From a checkpoint of a small transformer trained on Wikipedia: tied embeddings.
Each number is 200 + 40 x the weight over its row's rms, rounded and kept within 0 to 999. Layers, rows and columns count from 0. The size before them is the row's rms in percent of the matrix's.

# q: layer 11 attention query, 128x128, rms 0.122, rows 0-20,32-52,64-84,96-116, columns 64-127
# k: layer 11 attention key, 32x128, rms 0.106, rows 0-20, columns 64-127
q0,055,175,172,231,303,136,174,203,245,168,197,192,174,200,162,126,208,253,248,204,147,195,214,254,200,199,177,256,164,218,178,224,221,204,271,164,175,209,210,161,220,225,223,217,171,262,155,207,186,253,126,234,228,195,201,215,258,217,262,264,254,235,209,254,229
q32,075,216,188,245,151,188,207,205,178,115,190,178,171,176,178,200,193,220,140,252,302,215,250,157,251,155,158,221,275,232,195,275,130,234,279,142,273,198,222,173,194,175,190,184,194,203,203,207,267,222,220,139,133,234,263,203,190,229,198,168,190,208,182,164,271
q64,114,171,199,220,98,168,196,215,245,195,186,212,202,237,116,191,197,243,201,197,192,185,185,201,164,233,232,237,202,209,267,160,261,214,148,131,204,182,216,171,164,164,167,185,244,219,230,120,231,171,251,87,119,217,187,176,196,238,128,232,244,175,206,169,190
q96,042,236,125,148,127,217,248,239,175,219,205,182,206,180,219,132,245,215,270,146,218,228,200,240,201,193,200,171,195,255,152,274,261,222,170,163,274,216,199,210,211,151,187,282,220,192,171,193,241,150,183,133,133,277,197,230,228,182,225,244,194,234,198,234,209
k0,054,272,212,161,250,236,236,181,225,151,210,128,212,168,228,317,196,191,227,190,176,247,226,246,234,151,220,175,210,158,136,244,246,171,206,201,214,210,142,293,179,227,237,168,215,251,151,265,161,211,226,245,197,165,226,106,161,256,254,188,220,254,190,237,179
q1,064,191,220,259,244,173,242,215,161,234,154,179,155,196,233,197,192,162,180,218,228,195,217,212,189,202,266,139,177,164,261,235,154,195,247,210,168,177,283,223,219,226,184,216,195,292,172,207,142,216,150,281,150,203,201,148,183,218,218,267,194,263,213,280,229
q33,094,171,147,240,193,245,191,145,193,210,189,214,187,214,172,193,183,204,154,268,227,177,133,201,180,205,130,140,286,228,264,227,222,234,233,151,187,153,153,183,194,197,191,205,140,213,181,209,189,270,163,211,170,188,245,228,199,224,201,207,177,257,213,121,258
q65,107,206,201,251,153,218,200,165,129,170,184,193,196,159,172,191,177,276,203,144,242,153,196,219,209,206,228,142,238,224,248,189,207,190,201,125,147,180,205,105,149,139,187,149,190,216,151,114,131,210,217,149,191,184,181,208,225,240,177,235,193,197,184,207,205
q97,060,212,130,158,251,179,116,211,245,137,222,174,224,203,311,179,301,229,255,203,193,134,215,187,215,220,243,179,192,270,210,192,180,245,191,236,231,233,178,245,226,218,237,283,174,264,195,190,205,275,157,150,136,191,249,165,183,187,213,212,155,300,187,220,266
k1,071,157,279,145,168,179,135,179,166,203,204,129,170,176,183,144,203,197,163,224,198,223,167,198,175,182,149,217,198,180,119,157,240,233,183,181,190,127,100,164,222,129,195,230,192,136,211,182,198,83,162,150,189,194,180,175,268,195,170,167,212,140,189,159,232
q2,087,252,166,128,178,244,250,220,197,198,211,208,204,234,186,177,204,187,206,193,194,182,135,222,194,279,268,129,237,156,157,257,219,163,187,151,243,253,214,213,192,185,246,234,200,112,181,161,220,242,222,249,204,180,188,174,176,220,190,212,208,218,234,230,190
q34,083,172,260,252,201,216,179,232,264,243,251,177,230,183,144,200,311,223,232,155,284,218,195,243,207,196,202,209,216,219,170,183,202,262,142,191,195,116,220,207,214,173,169,190,254,199,179,175,144,209,192,275,147,227,265,152,233,203,205,193,167,218,202,227,158
q66,100,205,245,197,193,226,191,266,258,204,158,178,207,228,267,200,215,148,200,215,175,250,220,247,216,199,207,222,187,165,161,206,133,260,240,209,246,207,192,218,306,135,213,170,232,130,201,235,240,308,211,198,145,233,234,242,210,198,216,217,194,203,253,204,171
q98,065,203,230,247,186,198,171,154,190,178,168,208,143,176,243,204,168,189,204,146,265,206,225,133,195,175,163,227,161,98,171,252,198,207,154,205,121,207,255,232,243,162,135,207,204,216,244,209,142,162,213,136,179,266,202,312,199,189,251,158,182,161,172,248,166
k2,066,193,187,225,265,180,177,230,146,190,194,224,210,176,242,242,250,203,209,241,248,144,216,200,213,181,155,248,159,270,288,128,165,95,238,172,190,187,133,158,150,211,167,142,135,175,252,228,205,139,191,186,193,227,249,184,208,208,196,154,237,220,168,212,220
q3,073,226,147,168,238,224,239,199,149,206,313,243,156,144,161,144,211,232,202,168,212,144,140,157,216,197,203,193,266,159,185,167,199,187,217,178,229,227,205,133,121,172,241,280,124,184,228,189,181,117,163,225,204,206,209,270,119,162,210,171,229,175,173,213,240
q35,087,239,240,201,211,240,185,223,180,197,193,139,236,203,194,196,233,286,213,155,247,220,206,182,194,159,189,193,200,230,269,238,223,196,137,222,234,207,177,183,173,246,167,213,273,246,212,201,267,236,211,162,165,269,193,156,208,188,199,233,243,216,236,245,165
q67,110,254,165,255,164,161,211,245,204,235,187,189,252,211,256,174,149,243,232,104,180,226,229,273,162,212,176,166,223,214,264,121,175,224,184,214,134,228,181,216,177,139,193,154,197,163,241,184,163,189,189,121,156,271,200,180,196,234,140,232,269,228,185,157,216
q99,066,228,162,199,186,171,223,211,204,154,207,182,238,199,176,220,185,269,210,183,246,263,203,255,211,180,228,203,264,191,249,249,245,171,162,189,248,284,252,132,238,150,154,247,214,281,241,188,224,186,181,81,180,198,184,227,195,221,264,245,205,246,208,208,244
k3,075,192,196,110,147,209,171,190,203,187,202,219,162,165,166,106,200,175,178,222,208,156,176,257,248,201,191,132,202,200,182,179,194,220,220,227,231,185,137,126,159,225,162,193,159,150,168,227,166,262,136,169,154,232,188,136,151,227,148,261,201,274,174,242,172
q4,105,245,208,274,158,173,243,200,145,221,272,174,195,192,224,216,225,245,211,186,233,293,252,221,267,259,171,172,228,212,226,176,198,179,157,136,202,119,202,220,255,234,213,249,203,140,258,234,221,187,212,195,217,171,149,222,327,153,165,197,299,149,148,208,210
q36,097,263,229,259,164,249,165,187,221,250,183,191,232,203,232,185,156,230,183,291,183,239,165,195,121,181,114,153,242,253,187,193,248,153,194,165,178,228,208,191,167,189,186,209,154,216,224,180,293,192,191,188,196,194,156,178,276,245,150,161,295,228,182,103,212
q68,104,186,216,173,149,142,202,203,113,241,190,165,216,255,136,154,176,264,229,238,155,265,223,187,210,247,214,170,162,224,221,246,152,158,273,199,118,211,206,187,138,106,192,117,141,186,207,231,235,261,213,131,205,218,261,238,241,211,206,252,188,241,236,189,204
q100,086,208,185,246,253,235,217,225,230,181,198,155,128,188,231,200,261,231,186,271,148,200,190,221,209,233,195,179,211,236,216,158,156,181,212,192,221,193,186,223,254,136,299,184,215,156,173,138,193,171,204,205,149,290,191,150,160,166,158,200,192,196,155,174,167
k4,080,177,222,215,195,137,239,193,181,243,214,195,223,87,209,117,180,148,138,179,175,223,206,245,206,303,182,246,196,93,184,247,235,207,169,206,172,181,211,237,213,165,190,227,171,174,235,191,270,207,177,113,159,198,190,248,255,229,200,160,231,195,275,212,253
q5,101,251,222,197,264,180,165,235,227,126,215,207,189,205,284,215,204,208,150,192,203,253,169,262,237,209,199,209,222,205,188,249,231,202,145,167,195,204,229,262,45,219,225,267,182,178,170,194,162,174,245,186,90,197,269,239,208,265,176,164,184,233,183,182,213
q37,090,170,230,134,153,128,210,164,222,204,232,258,243,245,196,233,252,238,228,232,224,200,210,192,259,235,232,223,118,258,202,211,220,238,182,191,210,139,144,227,181,221,279,233,156,202,179,149,207,275,169,297,230,160,261,224,214,194,240,235,192,242,271,220,199
q69,110,185,212,206,246,208,192,227,212,134,227,172,174,215,258,220,191,126,186,272,188,213,216,181,215,117,184,219,205,193,153,220,195,179,238,202,238,133,197,186,262,204,280,297,188,207,188,229,278,292,198,271,148,190,260,165,182,207,231,158,157,194,220,240,209
q101,081,146,255,171,195,142,218,163,206,237,172,154,114,211,173,262,214,190,202,218,200,238,183,125,244,264,236,270,181,185,148,250,234,177,186,140,169,154,175,217,151,148,202,213,174,150,199,159,151,230,219,250,232,217,257,196,186,224,168,116,180,166,214,172,88
k5,080,170,174,166,169,165,208,241,168,269,264,252,171,115,235,215,174,227,234,178,177,218,265,213,238,190,207,198,213,214,254,213,189,210,129,176,175,175,282,178,186,256,188,206,188,198,218,235,259,167,125,250,179,206,202,196,215,114,244,169,198,266,226,199,189
q6,106,264,238,215,293,185,138,223,218,193,197,220,253,163,300,151,142,181,179,200,169,264,166,191,251,210,250,150,235,168,128,240,211,244,187,180,196,250,249,217,193,229,228,245,168,207,166,205,238,252,230,131,145,208,188,220,166,256,197,209,223,223,227,260,227
q38,090,196,173,182,205,136,152,191,182,272,191,175,195,162,157,202,162,216,191,257,168,174,160,277,196,215,119,184,213,167,231,235,132,153,216,204,279,180,158,227,184,249,116,193,188,202,134,233,227,196,271,197,163,202,234,176,191,174,252,238,186,167,164,164,173
q70,120,172,202,249,193,228,207,192,128,207,175,167,191,100,148,193,199,265,215,102,207,189,175,210,225,214,246,139,269,174,254,209,158,222,262,193,233,192,254,251,199,161,174,191,214,171,156,137,211,293,227,185,175,205,162,252,189,158,141,205,142,220,126,162,207
q102,103,146,227,116,211,151,139,245,231,245,187,115,128,169,166,209,271,179,234,164,154,225,224,112,182,202,152,222,186,123,233,145,207,229,212,157,156,197,142,183,156,158,185,178,204,192,238,182,190,210,170,254,159,240,143,220,239,181,137,167,176,235,162,165,193
k6,110,178,197,232,203,189,174,163,239,220,246,118,169,145,142,241,255,196,87,191,194,195,168,231,201,277,231,198,248,155,160,161,185,197,251,215,227,129,234,167,212,193,181,204,178,254,204,146,138,178,246,270,177,199,258,252,218,164,263,216,195,202,285,240,218
q7,106,201,183,204,206,189,228,168,223,143,188,162,108,193,243,257,200,188,210,184,243,170,188,180,190,203,157,255,152,195,185,227,243,210,167,135,165,231,200,201,139,250,211,196,195,205,193,188,134,193,230,278,202,169,238,241,262,254,197,207,195,150,189,157,210
q39,090,175,250,189,155,160,222,220,170,181,238,247,167,234,231,200,227,245,215,146,286,197,231,145,235,263,240,182,182,220,190,204,217,188,157,148,119,185,192,177,268,140,279,234,135,197,204,144,185,203,176,203,159,212,158,228,222,215,158,165,238,209,238,202,261
q71,122,220,190,163,240,192,210,151,186,158,231,194,157,229,181,245,196,174,172,257,155,246,233,179,234,191,216,183,184,190,157,273,253,199,146,128,252,178,187,206,296,263,234,250,225,204,131,252,218,199,230,280,204,179,287,178,205,185,215,220,172,172,230,250,182
q103,109,118,250,177,161,169,247,148,148,178,196,200,172,184,208,222,202,227,196,167,264,119,181,132,158,185,229,266,169,205,182,201,176,158,193,159,147,165,171,129,300,128,257,185,100,173,183,154,211,106,160,163,183,217,194,214,196,207,102,158,243,172,199,172,185
k7,085,187,233,181,187,219,189,169,204,186,193,196,173,156,145,154,245,215,166,259,192,186,86,145,184,254,193,219,223,200,232,114,132,184,235,178,200,119,193,183,229,258,146,219,163,214,171,194,134,147,149,212,275,187,218,202,136,218,217,200,162,246,250,175,155
q8,086,165,172,222,155,265,227,227,232,174,285,242,119,174,144,292,176,194,148,186,191,213,156,311,225,207,197,209,145,237,183,217,218,192,197,197,207,220,211,170,231,149,178,201,229,252,190,151,114,216,202,209,141,197,242,192,235,178,291,188,237,210,237,184,181
q40,098,162,255,243,230,280,173,210,234,277,175,213,205,196,134,241,216,198,174,222,178,252,249,257,221,146,274,240,164,225,182,193,153,224,206,136,204,153,232,210,227,170,213,228,281,127,225,189,211,253,218,317,191,256,178,188,235,184,223,167,159,235,242,203,153
q72,099,216,285,194,160,176,198,211,200,261,222,152,195,149,265,276,145,306,182,246,156,181,152,247,188,205,167,249,172,251,210,183,195,163,211,239,204,168,268,191,267,186,251,204,128,221,157,216,220,224,269,145,153,179,185,109,215,204,270,214,229,238,264,214,167
q104,129,156,248,223,177,216,220,185,251,168,154,145,219,208,193,216,214,218,161,217,227,205,240,186,280,235,241,232,188,273,172,230,189,142,174,217,186,127,230,204,264,130,149,187,235,232,262,170,117,273,253,332,223,240,270,115,192,213,280,161,200,242,288,190,135
k8,104,222,199,200,242,226,229,206,229,221,162,195,241,207,131,246,198,165,181,194,223,156,217,213,215,177,208,177,227,255,244,217,195,142,170,233,260,224,247,219,302,212,241,207,199,254,235,199,224,187,187,202,248,242,236,163,225,183,262,242,196,196,225,205,260
q9,073,183,199,283,184,229,171,207,218,235,254,169,218,150,212,273,230,249,152,158,276,237,217,180,191,220,220,183,169,170,229,229,180,223,182,173,220,180,232,200,171,184,185,161,278,229,247,205,272,232,207,140,258,180,199,161,231,230,136,155,215,256,145,228,189
q41,081,192,207,201,219,152,162,264,203,167,204,219,302,172,290,302,223,211,191,210,226,176,235,222,236,275,212,164,237,196,259,181,116,177,172,196,217,186,216,263,213,193,270,256,228,196,179,232,275,184,268,198,165,202,174,168,154,153,252,301,161,232,183,228,219
q73,082,182,232,188,181,206,278,194,260,166,238,182,188,237,246,257,232,276,158,245,207,154,220,227,250,168,233,243,116,178,205,160,268,188,223,254,224,188,276,125,221,238,275,188,162,208,230,171,259,224,187,208,160,203,185,139,139,242,185,244,220,245,132,180,235
q105,135,179,283,206,219,204,187,275,208,221,218,208,256,191,253,270,205,249,177,96,238,214,162,241,171,200,221,185,194,193,237,234,163,173,205,183,225,171,234,187,243,179,285,207,183,219,125,207,230,157,179,197,151,241,84,152,183,260,229,293,159,180,177,210,204
k9,126,211,277,194,118,184,169,228,168,138,204,163,190,209,186,205,253,216,195,186,176,250,179,234,191,148,241,204,250,175,163,216,195,156,195,54,155,200,127,142,180,186,233,284,174,244,121,153,281,206,212,210,195,233,179,141,175,128,209,277,175,216,140,223,225
q10,091,182,238,236,188,194,179,184,232,251,199,168,303,148,241,152,175,193,248,221,178,197,211,193,199,216,251,207,160,242,261,253,171,196,274,197,190,242,226,210,173,150,156,288,181,236,199,138,246,265,278,170,188,236,165,237,211,200,217,194,134,225,222,236,198
q42,096,202,207,298,184,254,202,188,263,264,212,149,170,114,208,140,216,268,156,245,146,190,191,166,200,167,209,217,197,172,254,232,215,185,220,281,196,250,190,173,256,205,163,173,190,215,226,221,263,204,205,285,194,253,173,221,222,157,209,193,227,218,151,182,223
q74,092,172,171,305,187,246,231,182,232,261,264,142,233,168,227,189,185,228,167,177,220,221,179,122,214,244,236,195,251,172,248,243,244,233,196,248,279,277,240,226,196,134,174,122,171,231,153,189,246,200,230,200,170,198,200,175,195,122,185,197,203,233,194,217,218
q106,150,169,209,235,129,255,243,177,278,264,171,203,243,134,219,167,192,240,190,216,199,204,152,145,190,244,250,181,210,263,244,242,226,204,270,281,208,265,193,218,268,193,137,188,181,253,193,187,183,238,239,136,208,188,186,172,171,169,192,253,136,202,200,224,201
k10,122,146,223,187,155,238,194,113,198,250,201,154,178,145,287,163,215,226,185,260,155,143,202,154,239,131,205,217,274,252,203,217,153,214,181,193,225,257,162,215,197,154,154,228,147,223,255,202,193,155,236,278,191,187,275,323,162,147,196,198,128,273,231,207,233
q11,110,194,170,279,189,227,174,202,169,182,260,229,262,239,191,161,187,303,278,236,216,215,240,267,265,259,247,183,198,200,192,206,245,212,234,189,171,180,202,205,260,156,179,292,230,171,210,171,238,238,218,106,207,257,253,218,232,190,172,209,247,251,167,180,184
q43,090,154,226,211,212,162,195,234,190,164,127,91,277,224,145,225,218,204,170,222,225,210,218,239,186,157,202,168,284,201,163,143,231,154,190,166,205,99,218,154,198,239,265,209,156,229,161,147,260,273,224,289,210,206,244,149,214,254,158,198,194,250,178,259,189
q75,087,252,215,184,243,246,235,208,143,160,184,166,272,169,200,219,200,214,293,255,202,261,212,290,187,176,217,189,253,183,176,175,215,137,167,150,92,135,204,235,225,131,204,207,182,220,228,163,171,168,170,216,154,213,217,224,213,285,214,224,203,267,164,218,222
q107,139,250,209,219,180,162,223,226,192,174,156,113,285,223,126,167,162,250,218,187,251,199,241,251,174,179,214,136,208,185,167,200,223,179,171,152,147,90,218,212,238,208,207,214,162,259,205,99,217,251,193,257,226,217,266,187,226,172,211,186,242,205,179,225,217
k11,122,236,215,230,208,191,163,196,129,144,215,163,256,200,184,175,282,242,169,152,144,188,240,142,198,224,172,216,223,129,170,176,207,183,202,154,160,164,256,201,165,177,220,225,231,244,258,55,184,176,195,268,152,263,215,205,137,250,178,234,227,185,276,207,220
q12,101,207,210,214,247,228,153,174,211,238,166,214,241,177,232,178,183,213,207,251,140,216,206,194,170,150,202,237,251,201,262,170,188,182,205,194,283,178,229,188,130,187,241,109,135,259,197,194,287,181,196,178,248,211,218,196,194,193,116,157,181,269,188,218,203
q44,080,241,161,220,189,228,222,169,186,213,234,200,222,116,234,163,204,157,172,194,245,161,206,152,202,218,199,203,228,154,228,290,177,209,272,309,140,144,179,264,141,166,178,247,277,196,203,231,145,223,245,203,125,222,229,185,172,194,177,268,262,216,223,268,211
q76,091,228,160,274,161,184,234,214,172,88,161,259,246,213,148,158,159,197,250,252,296,83,245,251,209,201,172,225,214,227,229,191,154,191,200,223,192,156,192,133,190,193,207,176,228,187,251,165,240,183,197,146,249,141,175,188,264,195,199,167,250,184,162,109,211
q108,148,181,183,262,183,199,204,250,188,220,226,241,185,64,215,162,251,208,282,223,247,156,194,225,260,183,193,218,259,196,217,262,149,188,307,255,164,190,216,240,117,193,184,240,274,209,209,215,188,214,181,240,193,258,243,191,196,172,239,155,221,242,220,222,153
k12,112,237,171,212,306,207,208,235,198,189,192,131,214,161,237,193,233,203,200,211,227,188,185,243,208,181,175,229,249,185,271,186,129,119,198,249,209,205,241,206,153,281,201,197,241,117,197,268,144,224,235,262,206,180,193,179,213,205,303,188,182,229,248,161,121
q13,081,149,178,196,138,235,241,216,111,149,239,195,149,261,153,283,235,194,168,211,281,222,272,184,251,209,215,177,165,169,195,209,204,160,200,244,233,208,174,246,222,194,189,196,261,210,188,206,187,191,199,234,176,210,243,203,200,254,174,164,269,165,194,145,153
q45,096,189,258,172,105,239,206,243,202,200,179,161,233,234,230,114,181,238,116,218,177,198,239,241,138,199,200,214,204,241,303,182,67,178,173,271,166,197,218,176,188,135,226,227,127,168,198,197,192,151,253,131,161,207,222,130,204,181,184,194,191,226,259,162,195
q77,081,175,199,190,182,225,209,250,279,154,191,159,142,137,218,179,241,205,170,268,189,190,228,189,246,245,155,239,264,157,158,175,106,224,222,240,117,227,213,117,199,196,180,175,205,230,228,187,161,141,202,212,189,123,243,148,223,149,124,104,197,274,208,291,217
q109,147,165,226,160,111,269,206,214,239,178,134,169,168,238,241,174,182,184,78,195,188,206,208,202,163,180,165,216,184,204,266,188,125,226,173,273,165,242,177,160,235,182,223,168,214,220,146,229,140,170,225,193,214,224,276,116,134,163,227,189,171,200,242,216,177
k13,122,150,175,194,111,244,124,191,237,197,214,243,179,195,130,259,215,232,204,223,202,181,171,186,181,188,200,149,222,200,282,250,175,253,193,214,216,260,231,190,109,207,189,180,248,248,153,292,192,166,192,237,158,217,216,118,157,115,200,205,135,174,254,225,188
q14,100,209,241,223,199,192,205,167,237,264,189,228,188,226,121,125,241,161,210,211,126,180,204,130,208,184,239,188,245,168,150,195,179,256,249,226,238,176,230,175,261,156,162,212,194,249,195,170,173,193,267,163,227,218,268,226,152,134,217,265,183,201,179,234,127
q46,093,181,150,218,192,185,171,186,164,174,261,213,207,158,192,132,141,212,224,209,238,207,162,214,209,163,238,223,175,191,100,199,272,196,171,228,164,200,181,109,191,218,200,198,186,172,185,245,271,120,206,197,242,137,159,245,111,177,281,231,216,204,208,256,186
q78,083,170,176,212,185,239,208,186,182,203,275,218,177,245,158,156,200,217,186,191,260,252,126,224,188,192,189,202,211,195,116,165,204,191,206,229,170,210,140,138,173,139,268,222,238,208,172,255,201,234,232,162,185,202,273,195,228,194,239,162,162,152,201,155,236
q110,134,151,213,162,190,97,227,199,193,206,221,223,147,225,203,132,108,236,237,151,234,226,224,124,181,149,229,200,166,146,183,168,158,153,187,232,155,177,175,140,203,178,263,158,225,241,155,220,209,180,240,221,233,235,236,224,143,187,191,179,128,162,180,294,154
k14,110,119,169,117,219,166,227,186,221,266,242,225,233,179,253,186,199,194,236,156,214,202,187,214,155,169,236,218,123,220,264,172,209,253,153,174,217,207,156,136,233,163,202,165,157,190,160,206,185,241,220,216,148,195,256,185,126,150,205,171,130,176,256,219,185
q15,094,247,165,150,195,173,181,210,151,247,280,166,261,221,279,159,208,132,209,243,181,219,138,118,269,211,173,175,170,202,193,196,235,239,207,161,250,305,167,233,196,243,205,254,177,237,128,239,203,180,196,112,200,179,196,228,193,177,138,230,186,199,228,285,198
q47,112,203,209,234,220,211,163,190,191,110,236,173,200,187,157,258,195,198,239,192,187,233,174,133,268,178,267,168,154,198,186,195,250,228,180,153,179,117,248,155,166,207,182,206,131,184,240,160,203,147,199,338,224,226,248,183,182,150,190,206,157,223,151,189,227
q79,084,196,241,195,215,186,251,172,161,135,110,153,233,212,159,162,192,232,199,225,190,218,175,174,197,233,203,260,227,203,218,267,247,184,187,271,153,191,238,183,185,177,222,145,240,171,198,157,213,171,221,233,193,183,131,243,154,206,166,162,140,243,152,157,287
q111,138,210,184,174,238,265,124,207,183,182,195,216,226,227,178,154,257,281,185,195,214,238,150,120,272,156,241,179,218,241,223,169,241,229,171,171,214,151,182,165,218,273,245,199,129,208,248,119,236,126,184,275,186,182,245,221,164,228,178,257,147,216,251,141,196
k15,122,203,212,155,239,252,213,200,177,195,236,175,263,266,228,207,206,154,139,239,206,165,211,164,229,245,253,189,188,199,200,176,185,213,166,230,236,156,206,222,140,259,230,134,142,150,195,191,235,163,130,318,196,177,179,215,198,155,212,215,222,182,188,217,277
q16,058,227,199,163,245,167,186,180,323,176,177,184,225,208,200,186,160,120,286,228,236,218,158,232,229,216,198,152,148,207,223,200,212,248,269,217,162,237,175,192,176,208,119,192,146,184,154,214,132,217,181,209,160,230,172,251,179,121,190,207,176,188,250,235,218
q48,088,241,266,287,211,214,183,207,205,248,246,167,229,188,209,199,212,200,186,165,241,268,172,196,167,171,186,239,219,192,231,213,202,196,157,160,218,219,176,196,148,168,191,156,220,209,217,231,229,207,240,203,150,272,154,214,260,243,228,177,222,206,186,96,224
q80,163,183,172,215,228,198,180,249,233,278,183,219,262,282,222,197,190,187,193,179,242,246,197,201,156,179,173,228,169,182,248,147,133,219,192,180,218,279,242,207,118,142,188,169,238,202,239,201,198,276,185,206,129,176,237,226,242,239,175,270,160,209,211,172,186
q112,037,145,159,187,153,147,247,240,227,210,215,163,219,169,222,227,211,235,181,220,223,225,217,134,221,218,145,266,218,189,195,124,181,247,156,232,143,188,200,215,173,215,150,243,195,247,231,196,174,216,183,280,181,218,120,314,193,211,264,179,171,168,157,199,212
k16,064,201,172,174,192,210,258,222,176,175,144,185,180,203,85,194,308,191,163,225,232,125,245,172,229,197,286,174,224,160,217,191,184,188,241,214,223,222,255,138,259,242,230,235,168,211,224,155,244,188,231,242,166,198,235,214,172,199,270,242,248,198,205,240,179
q17,066,260,247,240,220,199,219,160,218,266,225,204,211,187,216,172,209,229,187,156,229,170,189,178,282,238,199,164,259,142,152,195,278,199,194,191,151,166,184,162,171,146,138,253,226,120,176,197,104,192,218,173,181,244,216,208,225,216,239,209,127,239,182,219,88
q49,092,219,212,207,253,228,182,233,216,158,254,103,250,184,164,221,240,233,234,199,225,225,157,238,222,245,224,244,205,215,256,285,180,198,173,172,254,163,225,187,252,203,182,231,202,198,155,204,172,221,248,177,197,236,193,232,198,252,176,207,175,253,266,210,147
q81,128,184,206,229,197,175,214,251,241,252,195,264,268,233,194,158,204,177,204,164,205,230,162,211,136,204,211,215,169,131,261,174,122,193,141,135,201,213,205,197,129,160,162,217,245,171,218,213,183,221,270,126,126,174,233,262,279,244,197,297,214,248,176,156,188
q113,054,198,145,207,192,238,176,176,180,246,182,208,219,173,216,198,265,203,256,129,163,237,178,250,248,278,182,234,189,206,199,249,160,194,198,197,179,181,264,230,190,194,225,293,262,211,216,185,241,174,239,244,123,260,203,216,222,238,230,187,194,202,139,180,242
k17,059,203,202,183,170,224,198,200,154,197,170,189,166,146,184,186,179,136,129,187,233,217,178,157,229,163,209,158,186,144,145,182,200,260,214,148,212,220,176,165,163,234,242,166,237,272,160,222,190,251,185,221,137,247,204,125,208,267,210,217,241,226,250,297,215
q18,069,164,117,196,144,190,245,234,229,224,210,155,208,263,230,257,259,196,224,213,221,208,188,221,182,179,222,165,163,158,170,141,236,158,171,227,157,241,219,278,242,193,176,214,179,257,198,201,228,175,154,187,233,178,153,186,175,171,144,265,238,280,175,238,210
q50,101,155,201,173,206,203,245,208,255,195,206,200,231,239,147,178,212,214,267,201,118,192,275,182,229,208,170,170,200,228,169,107,116,208,204,231,134,147,179,211,242,188,213,209,192,197,180,178,104,208,195,235,251,178,225,166,166,228,211,168,161,235,245,183,161
q82,119,209,215,226,284,242,225,165,180,172,237,193,133,221,239,183,248,170,202,274,134,239,178,204,270,99,155,186,178,238,92,236,264,198,194,194,227,197,191,244,263,249,288,276,188,209,178,229,262,189,213,234,197,182,198,211,177,180,254,186,171,188,201,232,168
q114,066,183,216,203,214,181,245,211,200,255,190,207,172,263,156,225,172,121,150,241,177,181,168,205,179,171,180,236,152,205,257,163,174,175,190,191,158,108,168,264,174,210,172,122,167,141,152,202,229,182,208,260,248,185,161,168,208,134,158,189,243,153,204,166,203
k18,069,135,153,137,235,228,198,238,230,201,266,259,214,228,223,294,165,218,190,84,216,181,172,246,166,243,201,203,205,235,250,208,180,181,226,256,179,238,281,243,130,285,184,111,209,197,226,149,175,217,204,335,200,193,140,205,193,154,207,186,153,152,224,232,162
q19,091,159,165,181,148,165,177,178,197,197,174,187,237,236,206,129,211,163,189,214,190,128,246,127,148,183,173,177,260,172,131,155,239,168,259,177,211,264,158,218,266,187,183,171,198,176,230,202,251,207,184,193,291,236,184,234,140,132,159,223,226,182,181,223,233
q51,072,227,214,168,234,212,236,230,170,180,221,214,224,173,300,166,158,242,235,173,197,208,227,242,265,231,265,174,158,154,186,162,247,118,174,269,264,173,227,215,137,151,205,250,210,200,202,196,165,239,274,224,171,261,188,219,216,224,186,228,169,205,231,204,194
q83,109,222,141,205,258,236,173,206,251,212,192,163,250,282,250,133,221,180,164,237,107,264,255,227,259,194,188,236,159,236,147,211,237,261,193,191,223,209,157,312,228,143,237,280,246,183,208,197,260,221,196,207,190,208,172,168,199,168,242,197,227,183,220,217,246
q115,070,137,249,218,230,187,240,226,199,203,217,167,142,160,255,285,198,157,210,261,258,192,227,237,223,275,178,246,154,187,138,187,181,163,199,180,167,188,209,219,176,133,284,186,222,104,203,188,218,194,260,212,221,209,216,261,224,264,220,148,182,173,214,215,190
k19,089,245,189,240,175,245,162,203,189,220,176,212,283,214,193,236,209,193,237,124,146,213,153,160,194,191,160,144,206,214,222,141,200,261,171,208,151,168,173,242,200,172,208,173,223,207,138,254,152,201,187,87,244,207,157,175,170,250,159,174,149,190,174,186,129
q20,100,138,196,219,193,170,226,146,228,162,226,188,176,231,207,241,257,211,170,202,256,190,187,233,216,183,176,203,265,214,208,224,250,160,167,189,159,279,193,196,172,231,243,241,246,208,220,158,152,179,228,226,205,173,250,178,183,259,246,162,118,261,279,254,143
q52,099,167,170,174,273,159,195,238,231,175,244,230,172,206,121,176,171,148,250,189,183,173,207,220,223,245,192,154,206,171,215,144,191,238,292,227,174,94,210,207,262,171,236,136,190,236,120,152,207,192,212,185,181,221,215,169,203,225,196,279,161,136,244,233,188
q84,119,165,267,226,249,226,185,127,173,119,248,177,182,233,201,215,238,145,191,216,172,256,137,204,231,140,175,139,209,249,120,255,296,160,220,97,181,226,182,251,170,163,173,212,248,264,216,239,222,229,211,198,201,208,267,183,195,201,183,213,163,163,183,234,173
q116,082,158,232,117,234,161,178,211,237,154,168,226,147,266,206,192,200,148,110,173,251,183,158,265,226,202,168,146,194,207,203,138,226,175,273,179,127,128,134,224,233,191,205,134,191,204,138,227,157,180,186,202,178,185,191,153,159,123,162,220,222,108,198,204,201
k20,086,228,176,212,237,226,267,193,230,255,228,191,208,233,224,176,151,223,242,203,213,222,224,166,229,236,252,166,168,279,209,222,219,185,198,260,175,261,253,235,198,173,155,209,218,183,159,219,250,232,215,248,221,200,176,216,237,290,218,196,197,238,218,157,146